{"num_hidden_layers": 12, "num_attention_heads": 4, "num_key_value_heads": 1, "hidden_act": "quick_gelu", "rope_fraction": 0.5, "optimizer": "muon_variant", "weight_decay": 0.037, "decay_fraction": 0.889, "max_seq_len": 2048}
Each number is 128 + 24 x the weight over the matrix's rms, rounded and kept within 0 to 255. Layers, rows and columns count from 0. Numbers have three digits each.

# layer 6 MLP up, 1536x512, rms 0.0701, rows 537-562, columns 0-127
123141113124123158081138149142089122112131103108120124161140094123103136106126138125092152114165149100130125137094147139116132148123124115125120158158142147138139131153155120088110135133158055104171141094119140099141078172126107154102137144110130119107134128140168107124127087136092134174144127143097097122144130125157098094122137113153113129127139157144107161118144105120114095137126
156133116168111129103155150096162129098130077135139140131107134099124114165042092125151153126105083126177161119099099142130109099125139103110128145084119150145151136162129103117154120128127119134117100140094129153092092123164178179089117109113161169155146145142117121144050154154141165133105131157163195104141089148118132108139118143090156134090122123097137092148070093125128106202149
179144154132109138162173134127095111092137139148118143138195124140098129133124145134141092119116089135143140133128070102127148138098113099152125146200145126129147139139140141111144106127118151147148114155120114172143120118086094119139110138079129090160118101111120156151127115094126168135135160120140125136082135102151139145130125167108124159152146158118099148153153158139141106117115
080117147115133106145125132140135116121115087133102117096167100092124132171123141157140104140131166122129161058140136097122129128122126190117119143164095140135120134160101125114125142140072145125170136126129119122124130140154172146113092132106097136146158113155100132074124104125073102109167101094085174153082145101107150090150103208139089111156119090178124118146102128112135159124121
137162115102147143147140126108148103137081145138115151091136112075164113108120124126164169151199142141160118136111129121086136103163176135115136174140147114148144163138117163178104150112091125138112094105142126161132141081121108100162103138141121135142093090117118098138143162128141124136145183163132107126136046144142155108130089123148130141178130114113125148117147130111146129140152
060145126156115107160077134148178108112108121116101138142123181083163121135094131096116088117136120086087080128137105104121126168118108125109150140127151126161117157140119166132142150114158097126125149162120106148163155134106086126116149062133110178134130137114127161134114158107156165094116159116147149125124125128099127141161122195124112146118104089128119122155116102114120102123108
084135135158136183144149134142107106116132171124096098082103129131152127110133137151114132072161113132135181122106127123110110134093108078112122137157144113135120091119135148110123127112125109117077150108147092112133168121095125110146110134125105130158121120117187107120087113124131086142153109113122107132150131134110173101100143175150095095144109084129117075117146102093126154074120
101114148123153133168124101104152132148133126159134108152121149129137135112127114126102130113111105124165124127121118143138116168127111117139089168104131116091120123089170123134143121145109132153125100091106164147141108140122140136128121120124156134137141153128091130109114146138157118141136165130159131142101123126110120155168150131155159126126128120134083112118146099097158126094111
151136123141127156091080157125152074126052094158163128114150104121103150145149144131144134137187163124129120116091137140128106133174152168152102143156100175109112150101124188130119110088113147139114104092152144109128079142117109154116094137124118157132083156134128146114121119166194137154105148167116108140135146106133185161151127111141171130163100127135118079105096131114172169099107
103147129134158086105103121083126125105113134113145144151170148151100152174145162129172142132130132128111152161125096173126151126110131116163136150163127127153163133108127145169134153199143122148150154184101115126138108167129128144152084091113162147094134108130137140102167103116094120154132091104122134140149115124102092110149132089143119173125146136122131153110112117124150152100149
116132143133122127128124142100126120143146153146145113150088115145123120154121114140157135129116096149143140148129136110110135162093145153109123094101100156104125152117108120182123138137141113113100110106152097176097132147125137184123129108131143121152159129125095109133123149107140157164150138156106106112110140123131140126136133134120154103166131131111137135132101140087156141097168
150096122126131141184151116157169118112124128123140135153114137116137121096152137122120143113093141120103156136115134183124131142115133119146121176150160100119158152113127096113141135111132125100118105106106120119106138140167148135139147125132130125132123096170124126124145129121138154140160131114143155096146111159114165107099117116171134092096116140175136131121149086158100141158108
150135133169130139111109168172129092114098097135131108141127106131112218158101138186105120145115124089127105180116142140148158128124105100103109122171127163082112106106143159175148163087120110081137153129101165121102114144082142142135111164165134117117140122120110135135123165127153154122150116104123091129133141135100133138131111114112152133164144148114114155156107141074111145184109
140138133125064147111110141162122161110140129154100138149102110107148107172139129167101080157126143146132139136125158121147135125149108120113126080152100142124172135138127115072144095165153127144095142123117125141104091093057176133160120115119111147149117117104153144131103095110130151129091149124149131147130150114175150178147135156118102082117136154114136097120146094132104155137117
130166101128143195190133099140117114115143130076108153106129122157099149165144154163142139117106144077125145146123121154116119126122094134155140122106112173104100161141168106118121134118136103114111150159156136112116109142099142068143106125135127165145106128133143098140111107114109157134132170147114133129139109132087157161150121167142114135121139122124135105135111128112148053137150
141147140144155100117143141132133125147097103129115134130115166160122189111111115139148129120155132161170072124107116111102083125119173124124140143088119094093145140121125109141184109136108112120128133140077105176141118123129148109114131157159123115131137082134081169131134128138142124083123114101106101111112145089170182145155081137109142081103094158108111129116167082140129134164088
147084111102079113131104116124135067165119153118114146131111116087157149122154137122102097146151165095109108182129146141151088105155139092141193136147105130073135129073156131166122141126172111157103124150101132119145112139104145127128102112159148091105147151097115079104171094151124106134114157129190122067127122116151163090094156116133116130165118120144108110134126091128100103174115
092125170146148094156119118103126150115102111142125116093120137093126167123136115123109156113141099159125136136140162111122118140146172144128144154131174141140120112133114121135136148111126143136123113160109092143140152121122122107112118142122121145151049107124153131061138144146104109093142126145159144154133148124112147101101145140121129150089120115150121158141133154144095142115112
124114108137107136154179117083141171118088159135112145152091142151165093160144135134145141121148100133123125124086102111137196116160151078144114147168165168172102115139133166095152073146132140120064083154152136143117116071138103111124120110109104149169166119122120155122137151074156148118130123118087119081122120172097130123130135180101116169116116102125106172110118147109138153139150
133166117084103111123128139150129148095120109161102107134112133088159115105130172096115084125075128131191078118114113144144130169139144115118117119119116157153147173126113088128079155131093092138122143097126123140147078140077156162099156145128116085134119109181126143130118163114132144141123140106119155174144100153087191138154115157189186131160158102134132137127124149143167138142131
119154089150124173140196151138151123127130149113158157141092136143101150146107080142098141111106115089178117129130134110094154115108126083082138110112116108118163110119109092156115141120109130113125129115130090118118132136124160125160103178122139115142141148126174122116148054143103118135115101223113140103131121089137152156097136132144132115111113126145136143134091072119123110151088
099138139122142129113124165158082094100105128161119109113109132128137133133148105142132168140117106115109122128157067118147127141133138103141152099092137126085094130126081140139102101117134056141122139123140111115103111115130136125128153130091120145135148099083096143069103092130131099117125097086135093157136120097135123118095130114136131118147170124159120156126129124133153118150152
133135126130148151147161109111114104157110171126158176096125092087170138147125150115100140119152090128150148109130157136121133109191131164100118150080108142120112145117135159068112145108109100145116125092107131180155144155100150168105147129115150147110136139096141141151168144060131164112133059162133108121136148146128137117132102119106137171138178136137111156103130101114131112144155
111128122131130177112109123161126160135124125156116117149136149117119133128119130111091149127161157127105141135111135157112157141104125162124124121134124123132092101099124121150113121133088134136131163141093135114146146126135100146142116150135101118079123113137092132141119163165123131095094120144133130161154098122097129135141126158112155128164142119136158124136171112151112134131120
113134126134123123122171106131143106137135128114160161126142080114159134109096108134156143154144144126125159105103155131140108133109106145166106141173122152134147111103111132152145150126136151113120163136152110183139118146109097103083146125140141136137114097122122120110124094103115110118163128097076124109102142131149111154124128165166159118108118156111111126137099123136127103114163
177132126099091106108113124119115130116121143111083166111145084097121098127159120171130134086120117136177172147141111122158108136155102100128100128142122139128169083126117085149120178174114162122134108145151164190128126132156149109111102110139113104194115095132136071104088122116121101116137157109173134126125114126137084117133088093146150139145135119113163082159077110126115148141121
# layer 6 MLP down (transposed), 1536x512, rms 0.0417, rows 537-561, columns 0-127
130130119104138132151108092109139088156107096130108133126148180145088137121127139098126153136139091132125147110153148158135130174128111119128106108136093138177117114103137146137086147092130095112149118139154144126122169144082087107162193139136119152105087064121165132158156111171121143177129107104115131121097121115115106072123139094123145136097151122128145106129152100132142150136111
094110137144137090139097122132145140166136109144090095116131125105146139130147131096150057145181150108129114128102119162126164108120135121155158104126118106117139122115094118112126157189167147137147159122129170139126167158117087142169137150160094090147150166104130141140173096083162124111155144141092117142085153147122128144123100104115106112164145123159152133110158093108131129112155
126108153083098141162134176166153103130132153119116136135123150142124123136136176101104073119142157138162121071125118092134065094127146143144164144176163144084141103109104111107113144182163146126146137127181155156158161117110162131100124100123124136119101146161139121159125141107143141148156111108151131098093097162103099116111172123142156158128104127090119154099141124133140104153143
110067144114096134159179146128118186144093128153100128089110114123135111130130163074167130187147134130148129106110105121149099149149100128145116140115060181115111142155180149146131118129163127112128136104204140130126097070155099103181138128129123082166194100107130136120103125206126173127137129127155131155128125153120132135133166172084122150116128152158165154140134139132169116142123
106116141143119091143100150115106091146096132151138146158122101170148145144133120151121131125090111153078101118151136129161133128134105150163183111134106149129092120122144125086125157127162130137175149150179132134126129156155112119139140111124121119109160154135142161145101110126144125143121148117125108140135131146093147157132134087140121115122138179115138150118143128169148113085111
168156105177149097109180157142151108117147126122142118134120178149134095072162140096146131113147143131098123101140121146176122167122124168128193135079093131089107100151136129081123145145113132139129117143162118165135091130153128140124145121156092079108127137132129097111130094150082112154116111129130179110138094127158158104123110167108145096175098132155135165127124139116094131055148
113172141046135130142139085179125142077164131117150096134131125137121149127112141168117101166123124092114083140105141146126136140175113125148154133134120123122110144147091112140127117139130135114146157139136120136208135093131102145153149148157137142105127130146105142161135158129142107144119106123104099132116161100168162073159123093128119112138145156139150104142160097128090134149093
135112126097135146134137182093153157126131096130126139099095123097123146160161113099086149139148104144155166095140163167163115102148109097114113121123140134103129083124123151132093129112104097131143131123143109118153147136143148110126166159075114131092122137139155144126122076142104122149139137118161080154161110137113147100125120161118077105135159149120152164138092132162133155155150
143129132132131130112130109144099136126111127132133122133106121115109128122132119140134130093117118127119137135131141145134124124112124132116124136128138156127129117116130136110155110130137107126144138115115136128107134129112128141139136105127106112146110135139146156145146129137141127140115121148121107155127121124118135108127113144116130139113134132127118134115117110154144134130128
147149151122112109129142134131124105133163153110103125125158140095140148136099077135155100180089135159144116129110177121136113100127131176109074148152112102136087138100138116091138160131129143177114132163105092146103139112155133096120128105166144150123171144070134138160117075144132111094124106161116146133117123122114144122117100107126102141126138120158103094106091139140107145129151
173127106107126124149096110109120108112098139112114159073097170143102092123121157121139133138122108078104132119140110135162137134141127113141137163137144169146142138158145089113141130074142107171095112125114162098115138141110113109156121141105120134112105145103145138107137097152140135103134157144123165124128167125118123134081139144118121114120094187108148102128162141140113083102108
081141115129125143146145150134116140080142127121216125150126107111082122094148149130121064162083181134121111124123110101119122099129141143131125128144142106127090056143125155112140109100120119137117089094122171108102128129127108118151132097146162153146119101119108132160118178144154119155115129106166139125131091133132145146121138110109117144138110138111100115141140176140142094141109
130127159095083134124149173170114147097118125157152119111082090123165157145116153160154129135123132148108181116103128101118138151126097128149131122108148138135132120170137114117147131138146109126130129151110150098129094087137104105119166138133122126130137155160113161101104122114117083140103120125103114079138125149143113135159133103137123085082139156136144123121123118120152111150095
161160105096157093125132140121093173147122085155114107175078135122112100127139132131117158148158121133140128118108118136139141172169135142113117121147101126099115162125141118142139127165115117125124154116107145107097135142169164149114153149144107163115122129138091157164125129151133115108110114131099099105146153097158141154149123132097109096120133129150135153140168119149129115124109
129127156142105127139131170121120163102111118127149107165122145137144138143126168155129123134161127170114103139102154116093086149114121129104094117098185138136126101167138112119145129109103148099123109132125131116126114130154122114111113099130121098139127126114156136109128158157126126128126105093131109099145118130127119129133117120111112150147157170127129105145123152140115152096134
188125116110121113129154171160113137127109095138103117135146134125152161101133145104144169099141135097138091138103135124131142155147145112110099125118143110134084107131162127152121098131130119132120105154130164111159126133202184126116131093133170115162129110162095154163115089137173139138136126130105121114124138128129109101145185106098133091098177121125102133130160118138119144152162
083081097138087086137106121100133189133153138115122167129135105103154144170136190151161134098094145120121112123124145133105174148118112065167136100146097104076066112153142186164118103155096118119095149151096148103101139123134164105138163127156162110121117157125148118100163114123117106146093082112155139086139120126078169103176120129145127121077133139114085143130091076121164174124162
145107150132147107109143104097153123147122110143129177121113115155128148118114171111124108113139147116151124120116116115138104108125170107137101082092119155133102105124136159151090129148106122116127152138181122156104149105099162147141100119140107134160116114148123122159157149142148160153118142113171109150175083112098158135129138118149132123089113145154114166130146131139099131116131
110103081143122086124143087084098072123152145099124133128124144121104099129116155143113062108064136147091127096114118161110127165114134155119158110101145123170147109123184111154142076141124133107087165148156147095079097133091104153150155145162126157114153095165175126095094116161143138124075156117105117122132104112158091078113083123117161151163164135072125130141104119109081113165155
134119153125128126130100151175131123122141132148118083135148136144169116112132124145124108164161129172107109131148135149148062097149084136080144154151125079145125088130135138167158083145132107121128153108166117111167146075110129143152155130123141174133106151135138088128136141172197122126117124117097119125110164127158091088128135091138154112190087117162098122129145109109121105121164
150157165121120147146131125153143118114129190120109155083126130125136143175158125125140099161111092145102120129113093087144164110137106153112131072124140093159122112114102107124124094130140137116126149098152081148151174072102138104106083146129116123150133120112149104125090114145104176130167092122131159110125128149128163070145107128143094146177175116136103054097113156101167121160136
125085096108125121093120119080165135152099130102117128171165108170107121111124149153126098141180069088122134125125164100129141105124121100129149135122112143166118083124115123150111113160128106126083095120114166109160124120132112112131111154141131149101145104113116151124139092139119162110109138085126113141167137128105128148122119132107134151075147125128124106147142143133140126123111
173138115116123124161144097160128115146132113137142096166133090105159130174120114147159135147163151147129105147115121141129153133099133115127147090165123087115117140148135146153130111175111139133088167082116132096098121124126130102107151146099148142138131163117134099118115115114147133092120132133138124125112093120105156044134112165126134145114136107161101133146124134154138063125129
130112151141126123185112132121159140167159131100162091124131105105117145165139158130120083098123174132133115155134128134106128119169150093132133111116117097129162121104102162140115142197102147107117120115136126139164129093166114128096135061131129171142118151158163120146145113151077147088118151145165094119156148119142088122112066132125165152147153104121124151173173083114096113142131
152111140117119137090144102159132086133123077147123109072089112152156119129117128091149167144135097145097153140134146116126086112158112101142111140159148168145097102151133114152143173136091125109178088169124136121119115107122108117100144149116110116116155109142124195108124099164122132128111122131119082120133141159134116118115136132146095125098152147128124109154099143120143142113126